{
  "n_layer": 16,
  "d_model": 256,
  "n_head": 4,
  "n_kv_head": 4,
  "head_dim": 64,
  "d_mlp": 704,
  "vocab_size": 2048,
  "activation": "swiglu",
  "norm": "layernorm",
  "norm_place": "pre",
  "norm_eps": 1e-05,
  "positions": "rope",
  "rope_base": 10000.0,
  "rope_fraction": 1.0,
  "qk_norm": true,
  "attn_scale": 0.125,
  "bias": "none",
  "tie_embeddings": false,
  "parallel_block": false,
  "init": "orth",
  "init_std_qkv": 0.0281,
  "init_std_o": 0.0,
  "init_std_up": 0.0281,
  "init_std_down": 0.0,
  "optimizer": "adam_variant",
  "lr": 0.00159,
  "beta1": 0.9,
  "weight_decay": 0.12,
  "lr_head": 0.0104,
  "warmup_steps": 310,
  "schedule": "wsd",
  "decay_fraction": 0.741,
  "decay_shape": "linear",
  "final_lr_fraction": 0.0,
  "batch_tokens": 65536,
  "seq_len": 256,
  "doc_mask": true,
  "z_loss": 0.0001,
  "train_tokens": 387200000,
  "steps": 5909,
  "dataset": "wikipedia_en"
}
Each number is 500 + 25 x the weight over its row's rms, rounded and kept within 0 to 999. Layers, rows and columns count from 0. Numbers have three digits each. The size before them is the row's rms in percent of the matrix's.

# gate: layer 4 MLP gate, 704x256, rms 0.0669, rows 672-703, columns 128-255
# up: layer 4 MLP up, 704x256, rms 0.0633, rows 672-703, columns 128-255
# down: layer 4 MLP down (transposed), 704x256, rms 0.0606, rows 672-703, columns 128-255
gate672 095:553533521473494479540511523500549451519501490516495507430501511468465436511536500549473476493504501478503485524483483503469506510494506495503520510551487527537509515509506482520471483525468488479474478493519477491474505459509482461510488521497494498517497496531516539501492465519513516481538459533504514476536503498472485500497501533492454495510494503500493513490450492457495515506498
up672 097:535464545500508519502520508509517507518461536493516508474490533495536478500496505496488480531467461516468479485484529515514500504460491490551501522519533473492497533538484500484477526503503493479501511525462490499482501495519509517521503518484525496475459483509497494532442506508466501497502506490508502492489518535487509524511468454503509527507517461542503455484472499508495541481504
down672 093:501491520534533513558528477476529500518449513484513547546494490484541499487462512497506469487522508479497491530465475477546480443495490541527500474491487526499509486512520498516531517516531491521528501482489511502491497507511546489516506508483561502516453532479488477526489509464522507487477496488508475523526522479477540482513507505528504496525512498511485505462497541489525503501468
gate673 104:506515536465444526516516495534527501511482515527496474514501495447539518480479498500484530475551450505495487453470498494506521520484531501460530519469506502507498486550453544547475510482486539500463519539493494509530517513480525509485459493488508478451535482510482510488496484496498465452445531487513482503466495478483489514502477495520511461474469556486498542498524532484539496535518
up673 105:496503469480513546478506456466472487483485532454496496530529518470489517504528541515499525491467518485526490541546477483483441490537479539520521490481546426481481511463569524452567463483483510522474532500536497497484494509481464537530510519448520484503496524525481497517522489493523520499483532535474521499497532480533503497491503489463483505500564486512430464532504529510475506479513
down673 100:572483496505485493469506514524508512484506511487493505519451482483499494502477474532482468504526510480509474518516487536537518497498493492493520530455535546511501502514475500508477480520479496471516547551452509524478472491510433491435453523548539452469479480501487533545498493502518532469499557497500487481527499490523467490483479457519555491501491514520493465509529543487484511516485
gate674 107:484513498474499508541521515464531485519506555527569503507489492496518521526518477514472537516502503497455518492494504482482485535455495480526471493482465492497507507459494502485469523478551473460471531513489529469532490461519471481500492503500475508433499517480543495499487434504499520511465502529513511479501480514510459529519510469472501494478496460549476489493481530490521540515516
up674 104:457531481546477530539521449488543497541527494498485494527489480546465474479460540452505529503517502448498499502465516460507494507483521508525485499490486459468499526487538490493522501505413464504500487525470569450465511492468499497482506508469545517490504473469511468534535482530537489484483493494505489470518455494528436475496500517516509558497467517520496502478480536473567529472524
down674 105:511479480465534475489467565492457482472461519492498484544518516504458466507498517516500469482502489485496512495523505453544490512477514504494476468510493470563474498481454502530504460470522490473466460446513501487492521516509506513488501509515478480529484466513507525510481536501486523515444482495534520515464510567499546516540473482478500492512514510506441480511502504543521490540505
gate675 096:468493530514523486504479532478446478529483519501486485503520538485546480486474478543493518447490481544467462498540597478477514485521486503468481501491470541519546530469538484473465529541486468500487502503523510496488565511494489486497510500515516536442524475484528504533504512478495523478481476505519492470524494489521499470516476459487488496457509473510473543547488482464511574482512
up675 095:515521502483511522527499490534536527523464472464447509484524480477509555482494499508506494516496481456488466494527512530472457466535477422450487510521533520510468530494534498523501507479471486499510465501444516546502501513452522508490505502479494511510496468522502511527507497500505548490497512468537487476499518491500501479437482526542512480511516483475511502506539526476497502533440
down675 094:463482468582533501529483501507531543470527467500497487474459516498513503513530507509485481491488481528506515519496475490466521499491488466524478472526498568549479512491471523494535497473496483537543499531500498520469516512514492481528477532470516480514490479457478482497534453526489485505487516498487480502495461489552425471458449456516456454538485508509496495497487559512551490469496
gate676 098:530511487520524498538483517468517490532515503481472486509478484478530488500520495490474472505465456506498485491489515497526545491505529514486488478533538464518514504512542460533506458487473537444509514503500497475477544511525541479483492491493490512513498493519511494552505481485510491515492547470513517522537526509499494510503483488511490484447523526466508505478481531491449537503511
up676 101:486489494498477486494521476492532462498483481491455512508516472533483478539517528473527495544480540489485481522523482458500479545529479465470503529481516478490473510519528491546496490489482478489460534486470539545515523531466523526522484524492475535524458471485488479527531508526498508452526507464467480499479481528515549524504530516472519504487506513474477506502489513481485543507453
down676 102:488495461508482501515450525498561543503453472503491482429500489503492506512510484506487553476516517504499507462524484483496482477426512506503510471505511493529548480483476501479528512450484511521484516502501501486466446469537513501481495491513476531526490497520553528457472487490479463489489513475523518524508502482458482491485527514498480492490502507469504528486499526504487555525548
gate677 102:474510491465510490523532481510477493490523485496465494516485453494521498519524535499467508490508523475488497501516517528481489511499523499483490480530477484549541533532457519526487500487565536505538531472520501486456538498481534491477507479481478507526490490521509505472518468503494463506502526478519544518485472500548513494518506473496510502538512537478498494504490505482507512505528
up677 097:515470471492484470464468509525489524499483459426516513494483484558480515537522497518475520518492519505493476512475489490495545536484522498482493505523451498500462493484535453521556471530463519516518492489530498547471478516505547509516512489511482499503480503506472523483472563479505533513532492495547484485527483466514517580462475479523520502516506536525501524480475512514516527535533
down677 100:493500452508463521504506496509456539478521479495497494524527481502496531530528490544495548466494475474489515466495533498491460524506489492501493510485455520493507505493521524478517552512546483547505522513472486509473489492511483544469535508475466473529491470506519519487479462540485485457572516520481481488494478471506533478501514521511500484485495477493492518476489528473509534536508
gate678 096:492493501500507463500444535503470530525511518507523489544509499495454496480516468444541461548465485511498462489467509508514447518479538482526477564523478497499502520517512491479544485518527523490490488510496516490521515512551561504498535498478486484478486529518482504528511485511453477485523466508482503494517472473510509489510480498513501523512487502477467500508510494533485499507521
up678 101:549472508496531547513554483499469502499531545443525463490471460469476537491509503458516496488514503488478492511513498490485505500533504498475509512554492482531467506517501519497511527527473500520529474470486527502516481477499483469490525490475488472476464550472546467475498535480505508500510495511515464492496490468522489489493492520527569506509522482489477488505487500481545477513520
down678 097:549494540506517499490508509460502478459527509478510500534532509476499465511517504507464514523497479445508495495511514555501525485498552484454467511470453499458500500507518518472456472496468484490482492504532523510501499475502531462500511500519501518533517450512485514515474546430497494516552523520513501505518544471481527551502494517524493475460506498486480528503498486465507477494473
gate679 101:485513516521460485529476485500533487468521496521479517480511520497500490511474538539482523519506482466528509501476549535528528522502511512531512520501478525487513499483502482480486473484532512482475509541486517499488500525525490464544466469500500497465541479507485513493561499467505497483496491456504530522536470535542481478499505536490486477518508493539517527458501538519502525516488
up679 095:496482482555510488486506499494486481462489529530502500504485500521484515500491526489505506509500446504507527469504464532506531481532511528510505526475485505483451538480545499497491473456530506496517479479523498484544505495507529503513487531494543507506570511518496499545466525518530511471537519493499498536470509433508527483502508469459544475478512475472492514455468462510536507527507
down679 098:515468516469482516505523488504512533503496521496534551524477519487478523501423485472480564488533504536509498517495481497451469524525485475505463545554501439506495516518432479524484496513539521487479490469498486513520487471508494521507507493527499495503496546509522479446509494531483464483484515489503466514480501465459513489489507489493575560466520509487494476509492506522497507516479
gate680 098:509444478461534474533492507516503490537481505472471503480511517504510451484525509492515515488485536498523513476493526521440486543515526500542485529477535545509541518494476453506525541515517524490474516491523488460533463523504491498565475545509462489500511502514480480473440473533498466489539498485523539502517496469491503487534506474517472523534516520492507490508542527505520526469503
up680 103:501482508512433464499483497504507536466509455504489538475505508508506474488487495537488499474504505494510543496499500531532526475492497505535460498456478492491497457462476510546487529526470481471509492518470484534455541514493492483528463496508554475523496492513511500509494529521533478517493505504471515481485501496514518454515479553499506466544508526513541480542514529530492524471479
down680 101:501506513485491497498488470478527467512478528469484485555453499463428530509461488478531468489473480519519511494480507481499480481470501505488522470498477503499536488504499535468572470443512477519492553513522480498505550477495542508527485513491507513480492441476508511513535492481518536513488476489496484487477549527504528490500508502495519495533511505468500512502473519507524509462460
gate681 095:493460486528490458489502488513449524550492479430566493523468545512488510547479492491486520539470480496473524533513461491516488529510487486561495483503491516461510543502504452522485541505484498476487494520471505465500512522485493529515479530516530487473450495490460505513482477503509524527475486534503557533453467511501530492473511496500483467514479466504516525521495524550502529489514
up681 098:491512521514518505489482499492533516508506524495551512474509499512501553471552502495489501489530453484504458500497478493539539533497504500455530482481501522539494493498488480526465517488510468518526513477494479503532542475569536473520523481509490516477514478519430490495549505522502436521510527490522517510475527489516513478479499480423550509515540471475546487492497495534540458495490
down681 099:494501543522480504547507466460497530527538500491494510508520490505537541498465492502492498537505501493482480485473461523509488475533460512496567517521502573488509470485535511434501480472538509524483503504503482514493534518461503490516514491504547488539528506527507446504471501507457527494515507539509492481495479471464485529486506496489510489492516517505506469506518518462446520498449
gate682 097:488528512492488480509523531537457552525519526523547527476527426512543503481496518467516506487486517498530530524523473502470505520498502483498509526511498504507540513532493480478558501453537488526502468522509463487465462503541485493489538517536462497455510494492473458526471523459494493538502454509462497463527509507519478505534496525505487532520477512528475466487492529508511514539486
up682 098:496498530493527520518494473479473527511543516498510491522470515518543519542487489498526482505496482476471542525540527523500499538532493510535490516491512444577473477471487461491469468489495508508477479497534517531505511483458548493530475508576495480539487483487520454535519518499525535496485461507502483494523479522487513521526486500483509494538512495494491554507492501507534538508496
down682 100:516510466535529509520539497510501480462514503488437509516530467500488487506507525520541496501532470497485529476490496515504507489499490497474527441501512515476491515480495472511514533463514501511482511525526505506484534502537501528495422452473488494531468539512505510464512485505492503480481521473508486492485478527478467536500480490498502512536509528507562521555485490507489504488492
gate683 094:462471518547508510524530496535508463514453471518492479526504524474527486498563559496497488491506532488527507520505469469544473449485499528467481507490532451514509496478461496516523520511491499528456515472502499484499487477527477511517523493519501524480534511481514505481498487478450505499523502500485512506448521491535517534490533507471527493530528482512497509512498509523533495486495
up683 099:478524557524494479496493497443510503452482477527544507463473476482498508480522573504495503528521502495491484475463488523500482497551514516507491486552481523471482483511473496498499524521526502483492519525497500492492487485519472497490546535460478486541494481508527485521507496468469478505479514501469537524506496494528523507542468499531489523531509528529449539481482507549517447462449
down683 099:453498504522485518475525476464531539513547468503470469506473555475483487491501482495496533540545506515521481509516459480490501523529512472520502510518500548510510482518451541482501472529494495525521520497462500489495482494499501526491483517473498456478538510500501490516513482441473498523482514505531516488509425471536494531496476484532469503528494462493483479496544494543544521494498
gate684 102:481458466539533504512518465539517528494513502490511480466486454497554525483494471480495542530523491511468486448473526489497505528482466509504508440483508480524486505482516455539461509468521541552494472505536524468503498483512483525485537533574497518502506525498500511479485525469454457460473527507538553465491500487533559491517461514487517463499509481543483507458496481510484563470512
up684 101:488535479480521516473516491500522528506479470520462526517490453476494466561452477508477487503478521505475523529501520484513525489511536551481535483435499519521521489493463501509499464513515528514506515482524459532430520477503502469530462530492509517473440460471495530510487472518493492492479542509500498496522518508512494517486448502476503522471517479517484504526512509503521511497468
down684 101:520483465491463445561551499465489485555530502505520490512462528500521497451504531483502517465534483532489552510506511488508491505508467468555478493506478467509517470536516493496465496488529472498524526464483487467462489476511520527486499524538491484524556505503485485486510458461506501496577444474469498508451477526526513528502505510509555484468502501504524487471503490513463503455522
gate685 105:545506511496517482501479495500534522489524506454516510501533475425505529489524466507480515485503491521467456486505546495481491508492517494482502491542513494486492560477524543548539526523487527491511491449464512525492495468511492523437469504523486514495490448502470507451499472512457498524488480418475535505493503476505507534475456502507535503469483463500505474490481531505477505505483
up685 099:484473467522513520509489535504503518523492493471475491455513524481502516493479519511510506530500514521490505525495510515491554549507469495497524497494500514493531532548481466498494489500495458484509500526497504496534487561488526545459482505498442531485475477486489520482531487538517515491487474546518514512521503494485531505552492462434511426496540500435546524489545500547507538511489
down685 101:536497513512495544528479509481449480474467483505500500488498492521457479493489459508523486489501529511523513486465530495499456525535524454496461473479478533495502479469481507503491516495511512499465480520513540498476534502485500488512457527502526524507489525471505515482488516493508513485482485526514501518477524532464478465490461477484498514542509505540479519476504528528490520488577
gate686 107:477469445527516518521463463471429518448492489504505513502539494514523470456566506513470562482506462517494491492494479443497475511452472488461493499510509491518475534505479495505539521519509499475480479545540515530481571464487486472502469504496507497442518504496475500493501482486486491467477464500471513498458493481477544541492495515536508514501463534478495491460493535540492519484520
up686 105:514517522516491482480475463550497549521497471506498478499484467547514509525498494506481472489505482464516500520502470536477541459504547512498504506482515501472488502525516467502499492498526486506446486502508512515534538530514482495527525527440520488477493466503479498478496486498516527493507561459513490507518499495541485489505525509467509529518528506501494492508523512499512518494465
down686 108:510503499526514513482526470511475450503456474516493500496497532521525476451522523495482510500487459506500530478494504515492514504461514552473502477511542549472467497519490536487514520471484495478495501476539495519550538492505502492521506511483535444463481509503505506506499413508545499538462471454476476488463491490493487507494472483492455496473493496545511524509514493519475463499534
gate687 106:491507516483509507488493435488519520551489470516536519498518495507499504517470454496493468478518522508534499496493454495482489528516483494482460520501572523518491526478478503501524492557514498512483496480513497544497497504491486496529464498497471458457504518496447482506505465508510504498499502510507508490458513471535496510470443514470488506485460468527524468515470500514450537474502
up687 105:485551554491519503482483494508523512482476533522483495471495503427558507460514517477503501484527504500483466510582472478524535497513473503477495500510516523468440490523499478499486489521439478478476535497498516521457522515511531491498499471539489493505534496482491499485521480482491484499571494495484513495483515517457508482486515511498499523465491489542525507514474476506485481479481
down687 105:495493464500487508489464538498506508497531485507495493503516476462471540522508528495482514486523474480500479512503497524518550498440534504497540523493500499469447517499538500464499524475482477450505539504495486513520489532534510485523492472550523514504537501545454477511442494469487540535523516467494472453501493520501466470514487500472503501520512509470512495501488495530540474471532
gate688 102:522498466468513511465481498479493494534557504496509478497513532521488488570528479504470524493468513529494492471476516513488494512484498516477561497522480500525500514529526498531480481540516542524448480521512492486519539507510491481431498487507519478531505503444520512502486464555491481511485556539482486538456494487500514501506527515523507491524487519473492496500485498470498517476550
up688 099:495461505511545463518515490493491490501461480558498493536518499483494534507486469520527546492531511493533538459524508521472491550489542507524462515468467500508509510487490483509454528497492471512501533449496471518528488510484509542504493500486474495460515524490515530503517506512515461487462507466466480535498516509467382469510482516545456529546457506497499508485536467479524475542507
down688 102:507531519524529494491530550476533467479469486547503511472481494471472542506504531488536502458501474478527527497496492512529506505533525491513518494521552469486513505484497483451567497481501457498508510449482509527527500491506495497527495507532447494450520499480476465504526524486514544498499485491516498507508540524534490481489477489494505521488481511510521470508469500505547494564468
gate689 099:537503499524472479506546462555499525516496512472503499540521482498503464507508475517512479513511459513456505484485496509516524479491559473497495506482506467495491507459531472506466486523496510518531494493493483485447517463493484460511547519470505501499527490490563512493502526449482502483522478545486492503498509484507477474522454552506528511511465512519456467525469492508482560476483
up689 100:465476479529495514531526475485509475476473506491454502527467466488510494501539496494509524437522500478514465506492470508457499514488502478545476497505564500502483493490472543501482492525482496506496497485473473520557501495484476513565510506518495488487507526518490502530496488517482496478455478532471517539486496450490484472473555448496475522534469432495460482486576503514472466476537
down689 101:510497520550526495486495539491521522534507449525515480529479482516510518505541481519522560523519556493507534500532494462497491468496478506507520495485521484534501522491489480536520498540476564514507510478508493481475513511482532498505515539477496511455503494505518495526447532489499505434507486483482536501497486499510536509502500554518438476493514483490471523485503507508468498481527
gate690 085:481491493497521479534474519512492490500516480464502497464472511484516515493495511524489511484447515477473493457484486507488538531508544473501527526469483544490504497544487501535484499498494485506486492489526474529481503473520498481457566496538503477520506508503514476496540536455501459455491518540463535481512466462478492544488450499506497560527470557542524463492492510480496507493522
up690 089:493491454520489487445502488458484482471500476455496508488515513464506549495494522478495517477493488460494503516506475545481522487508496493495513523520527545437544444525479525520462517486499503495526497487514501477498461501489531475478536484510460496497517474489518555518488529495494474439490466493504518520515480525514518501445476507439521522513521542501541484520474506470546480458506
down690 096:517519472508471520438453463478524463464515479469526491535505521510456477510486503509522404502517527476545540501520510518522469461465508491533471471520502486488501479475470539465474506506493510470510462488463533464522502523512507464474478499456477499536503516493469551519512452530524523527488450492529494504501547495499492506513526521448480495482511486507520491496489443502480525489506
gate691 104:513493516501492521511511514505508487511546488519551563494478474502480467518468464523518513509469526527485515512507463455468532526478520451505529464521486512526488496470499482565499485508519547504463527515505490513520546471532488555527444464498462482488492475491492515474494508473497522535516493491551505527530518517490504499493510462504433511534468523507499519510489517543492531477477
up691 101:551495531522485455484516499518472481483538481458532504473500520519512506535501536527542495533511508494464494464477511504502526499502491492520554487499514540501482485483494491522470503483498471468440536517478476508492530510537509511497528511532498496494512459526515484502475514523537536452551484484488488450489493500543482519484537508464485519512479495503502525502445506491506489474482
down691 103:503513489480481459526498498545547520515484581530484504538487520445504536522483478506477506463511507470515498534475507479536483538475543514477448481517501506511481451470478486492509491485487495494500506504470515467523465545525485501494472492481483511454492524480520478455488519502475505494492436474472505486498517530459502458502523500509481491538517502516502487497530494541506473539503
gate692 098:465478506493547487517510501512523494520492484488458502555496529548464471510529490544491450559488504496495538489461528506534496503482516496492482470500512493438544567489519503447506515454493539489524488552505519459510508486481467415515550506484501532490531499520475479498489475516503504515505491485506513469515499495485503503506467496521516501483481503525526543482521459462482534494489
up692 105:498516489540482513510489456467511478517533514534536532498524488492509524474485466490495521515496474499495475500453474488475508510483472498479544495471520488524513530536448538509471479542518523508522504514470506535511565521507481483519493541445493492540554481491506507528474508473522439523508531508530493543524525468451491497452527459545462461479500484477509488470522520496507493503505
down692 102:481496479510451529540556516502484484522532522468512513505481565531515477473475496512569520534472518501558526488501431529466498505487484507499517491501514509475525501556502493500512491502487524504497477521485443514484530529488485524474463505510483478474491512477491522500535520514518474470516505552476494472519507512542528500499489477524448487472488479505561512530464446497506495498538
gate693 100:532495506474470498522486498555514497484493471479490488513503506476510510495482473523481505504462516505485515490472517498484514464490480466519492516475504526435479530513510513460518535483477523484458530467495486506483497507494509521508512558516507477477504510486498507492530434494465493522519553488496454524505492504430504495515473489551519512508501486486487484531537538529542484481453
up693 096:529479476473490508496479455506527529477516520513493552502509509495491502502481510517516486535437517445492509505502482511472496520488516464490514526467525491485466485481501491510480476470503514497520510490521544478513441520510531459541507545488468507520492478458527503532516517507544495519512510456501530508479483534488504514514473521529471472494477493493522503453521520507486497476467
down693 098:552501485499486429494496488496521483496479483439497475492519520513481522515530508469508517475537498444488545535501489493516497503455544488519475477517525508520499524503483504522515524524555466498531513498491460488503494504485501476493532485496464489513503475469510515499483519538489471459529536525463512516496475472494545503472527493502511527535523453476480501522453496495511494519516
gate694 097:521495525504480507506499478549510467520487459489503513532505495482526490517498485483521535479508499475549497501474460536530457487535508518516506515479529478495499533476471496511503512478513484516478436498496469472521523473488505497461464523528454506515514509487521487560506540482478487456512491530459508502485529469485494523488524526486523525516518500517496544484484440513492463501536
up694 096:509497485568510556493441471478528498491508471506485491514470530476480495528534529502471527486479492567493525502499460525463548469521528474436515434521493506518499512509464530517514492526485511514496540450473494511509443488531515499527491514457474502492498476511516504491512507457511490479503462445550533504533503511531485494542493524506517535495485496459492481498490490482519456469463
down694 098:526539477494500527488449502486498494462501528503483510517474523504503507477511481530512504550521521474519503478497482434496476472538475502502497494495535502526491519472530513504487494536496492504479465469528488537499503471508493474475541568490501497479498493541508518491468503535513472481469501462541489479492494476506501490527477501497491491484486463466473514479481528521457471474437
gate695 101:517498511500493470494493473512549469565484497509495495519523511502471466547466524487513505542477504506511509508510515506507501473478477513534479519479455525481497564469549472471530492485485495516476480520474490479473500518526524506511520487496466500477517474465513492529483445533485495529535487489513496498487487515484459472520556515553465488482489519520488481460477462536466498528523
up695 101:503479475520480498505482471502518538530513567526515451503485507497515508456534516442495519506493474511510495472501531500504517461504486497513547512482518488517476487493531485514494510489524517539493484516518533510501499514489483588492516472474509537448499535478483478484515454497536503554506486510528517507465506518508490444485495512480526480515501521471486488546529533535511499493491
down695 101:518513507483448523460556504530516474519454539508521489501472520484479472532534488524547486515513525566492513497476486499493517515462511494534503473494478536500513511490501518467493531489507469512473524519464496477494494521528532532459486472473514532473552499512469494510476522525535488530521459498507501499437493539455471512492520515531488455498481505496509498489498495529517531493482
gate696 095:517478507471571559506492504530489500548536515495511555484476488484495478491508490491482458514445483510495503454508485474495513513492448508497504508506501493498539527503526529531468453473499453504495530462472458462534516481507496498488502493499520493499479479496493461563474475481494505485558471501530478510497484511504509491468470495527506536483521504501460438514488537493514488533510
up696 097:495505543549507473521485497472528496495450497486478526491509545480472481512487517509503464507496550523472482507556525488464527494500481511486462529542500498546517531488471549483484501478507513488502527478492474522501563506561495476544509512477458498497492523495510526490467527547484507501531488445487463522480494504522493543471492491488514506478501458476493441503453505500483496507520
down696 097:506461493521519504489458506487511499539484497493501477479507474484502528512505516508497506507457509526497465547470535467468496475468437518487495531492496473507500480483528497488460521501499515457472521494513500480467484480502518494451492491461565510488512496491516521486482490496459452489511467474496525521515549456545498523516503500511541488462502478527489490430470537504471507470501
gate697 099:535552508461498492529490454515484511554504509491456507459514488505526490470502479468514507478494488529456497485511487453488504521473502451496508487535525511551558507512527451511496509511493497526492472520482509507521507569491511495509477519495498487472540525512461451506521445515485503478482474491488526500453473465503488493473495505523584534526516475494486434501506468488523479479520
up697 100:511536475486529488509489492432496496488529520539502512508508471500530494498515492528462481535501482501497461538535497519516494495522492493478470516487477516467526534496461449518504483444507543524483486504580505500438482506525512500481467484469515480471518491474460484463479508463552545512525492495544483483493525557512522496525534484496504468514482509503505499546507509530439513495494
down697 097:512503508496520528495500490499511463468491509485487476532485438522540478501499489509519496429476507467518492500515520524501532540500522493520454508544481461467494480493532521490523472478542467544507489514464510527523479530505524494478501456460497495561504473462498498481451514501474460509537504482496503514509493499574504528494492491472509534516520469514495505532534444502472466481507
gate698 083:498504548471557484551460489535522506513482539529478505472504479479526475500497500470491484516457499507502474455515492497490486526485523482505497523525464539547475512553509494515555480459497466496476491520531492495485521524531465454473476515498517461510521521467489452440497494474501487519496490547489530508483475487484520510519498478525527520503472501507489477511536506535466535502500
up698 093:495473484512510478564529519513495531538502475461502500520456498553502483525499478538517520511494508502483496483488524461523503525512540515514509511438506482509505556502528494483463501547505491506490515461441456531496480472489488513483531510489536509479469555564505449523527501490503481481478526526485489480509505474471488537490489498525484495473505511492487458495490497506465490531514
down698 098:483470500531518511576515502538493526532520500483511524510432509477468481542472456490504516497488516518496513492514536490491471477518525476506490527480520469490492527507512504527513521512483469513499540493502493527492512453516509489529528490442462511477509551527478486502527487496483481502484487547497489472507486522473507520530490498538465495484520498507489470548475509521467464539492
gate699 102:513485542534472492515489538531523500510543500473456476550471514487524508535554471479526530489520515452488529487465518522479542448506527534488521514440496521534502519490519494524570506516456522518520504477524485496516520487532507471501459447499561500494499519467531457492479505492521494499493481485485444542478491475495518515474474442528506500485473512500499509477515459550477502503458
up699 096:532482500473478483501507469479521496527550493489486525485480531493519503476518542501479484467522497544524530482489512487557518487458500525462506477480497515495442545508468524509492485529528501459499524462464508565566476467498523534518481461490553498458490512504521492522471487498520493564517460506474520496481502468488467487495505512498539504496491505452479468524498484499465502490489
down699 098:474474495467467455509486511482550548499538541491506465495550512484509538508506503478517526527536554526511517494496516520480489509505489544491543480488486506478519508470480497520522482493473465513514479474472545545533521489513481523498448499541476525500494486480505485495515528538515508546452488483506493517519504523505516469462483447512553482512518522514497516499501469511477491491482
gate700 104:511464531544510479520521519501490507559515505494499492478479489522534493520512534487514542518462512535516522514523507475493495483502473511461502491490520494523519537491517538554530446456495546552495519516515536488513492487507473465520497487478482528497508495442543515469459530487490460493486485489505485486470496486533501459480524504517480509497503468528519522528456514479505498502541
up700 102:558528478503512525514500483495527507478517458482551522521498440490501483516529490454463522528485528528508535551508479511526507500491503527519440468499496470498510512530496514542511531518575492498488522497475527526521512491467500483503502551477474488548471500490525502496487499516514514452545505510499483498477495455522515488502500517499482539491493487538512504520481482474513505450425
down700 102:528478517467509498508518451468480522497531465494466484531522471468472462473513485489515480508529501514518499479511498462543503463546462485492549521454475457489526543505476508457487473476540516522531540526467479511485487504488526508506475527473506512478520492502481497443540516530509480490464476530458499482473513449519509516528492507492489496503524523518498499483488481479449485498466
gate701 101:526507518454522509527508453519514471482466498491443486470479530512493475527488558499495500470513493507480494501497489470502501533516501526512478494481523504473573526497536469484479519518515536525463488497502496553572482508473479487503549517498541500502521518515491487547540455490493489468465483517492496471450490504450520459538477495518502486461494554519483484505529530524502536484498
up701 101:464484547520474505466497568473523437510495459480513474509511486523486522488501506529489475500476509503515505505526500493492440548504519520492529517511487486512548479494538527526522497434533508499494485468466507495499524491524498504515484536535527522440517502451503484493468514524487481510506517499513500543460491523491494507479557548455519520503500478504479507491494483541565519487470
down701 099:508528491500507508527510482488515535524510442482517513500553487507525497536476536448540467545530507507511509515506498438467504499513444527457473523486506495515476493542553536514503521492449484511466491528496537494531500524500492472503530538499530462517493465529461517517510510512502492484515516534495494502470496519462521423528493495540460508499512480472478485493507501496499466495485
gate702 101:448545480509484445515515511538470477503498470512502480497461514498479504499541515507471515518493496498485493488496449474456534503499519489504500502508508491547515503547521495508459500516509525487464484528517469509474522544507531485484522510491512525512496492464464491470485537496540503511490529494509487511522509487508468525495454464485488480526497563483509483474475492515498514530470
up702 099:535510472520515497498459456451480484501499481522504483527504500497485461469492480494486507494529468535508532472510540479430488485497511470534483453508507554520567500534498530527507508504471465503499503518524503455534501525489518491449530463487519500513481485490516511475533487500464464487519492532481499563484490490563529471537478525523503511526517522492486472510501514483508475477476
down702 101:498452436496500502496459511511471525509520521516522521553505499491443470506526484482517517531512536476489502533492514525509526501460456493472451494544510504494502445494484438518513548525508469499547536471492507527496465501515500543493552551486511523519505528528468500522480512491513491451525530524471528454512523517501484492503482476501470487469516537494497512502514530540479544466510
gate703 099:523486500512494496496496467510510536458495544442499470498488531534470505495491509523474494503489515512511489476509475440525495496506515497466536517477508488506464522467504511511469518488527479546449478508515476519512512511461497524547512528491519516511481503497462448483493478486489515489475521500470541525510504492496530513487509511494499532521462517464505508554495509470557442542467
up703 099:491528481554463481493498534475511505472489472525479505451466490480505481545494433535486507511523478483528539502511542496486550538488548526473532494514487465503452500515484528539558506468499499440502483499498493493500476493507495465485499493519525529473502464485503511504516463483532529531514508507503495532515474507489473517522542484499476530488485482523472536481513536505508486504511
down703 096:482524511479477487518463466475520523503508477516500500486527498475519493530467519476477567500522483499464511479546449480478496491483526477531478503507515499459557531538506503541500559485532492479490496485529483541505473510462496499526487518472519515530444516501487460501495500532446457466471503537517530502496541514479494547500519503513457462501518459493504509486465466514539529495552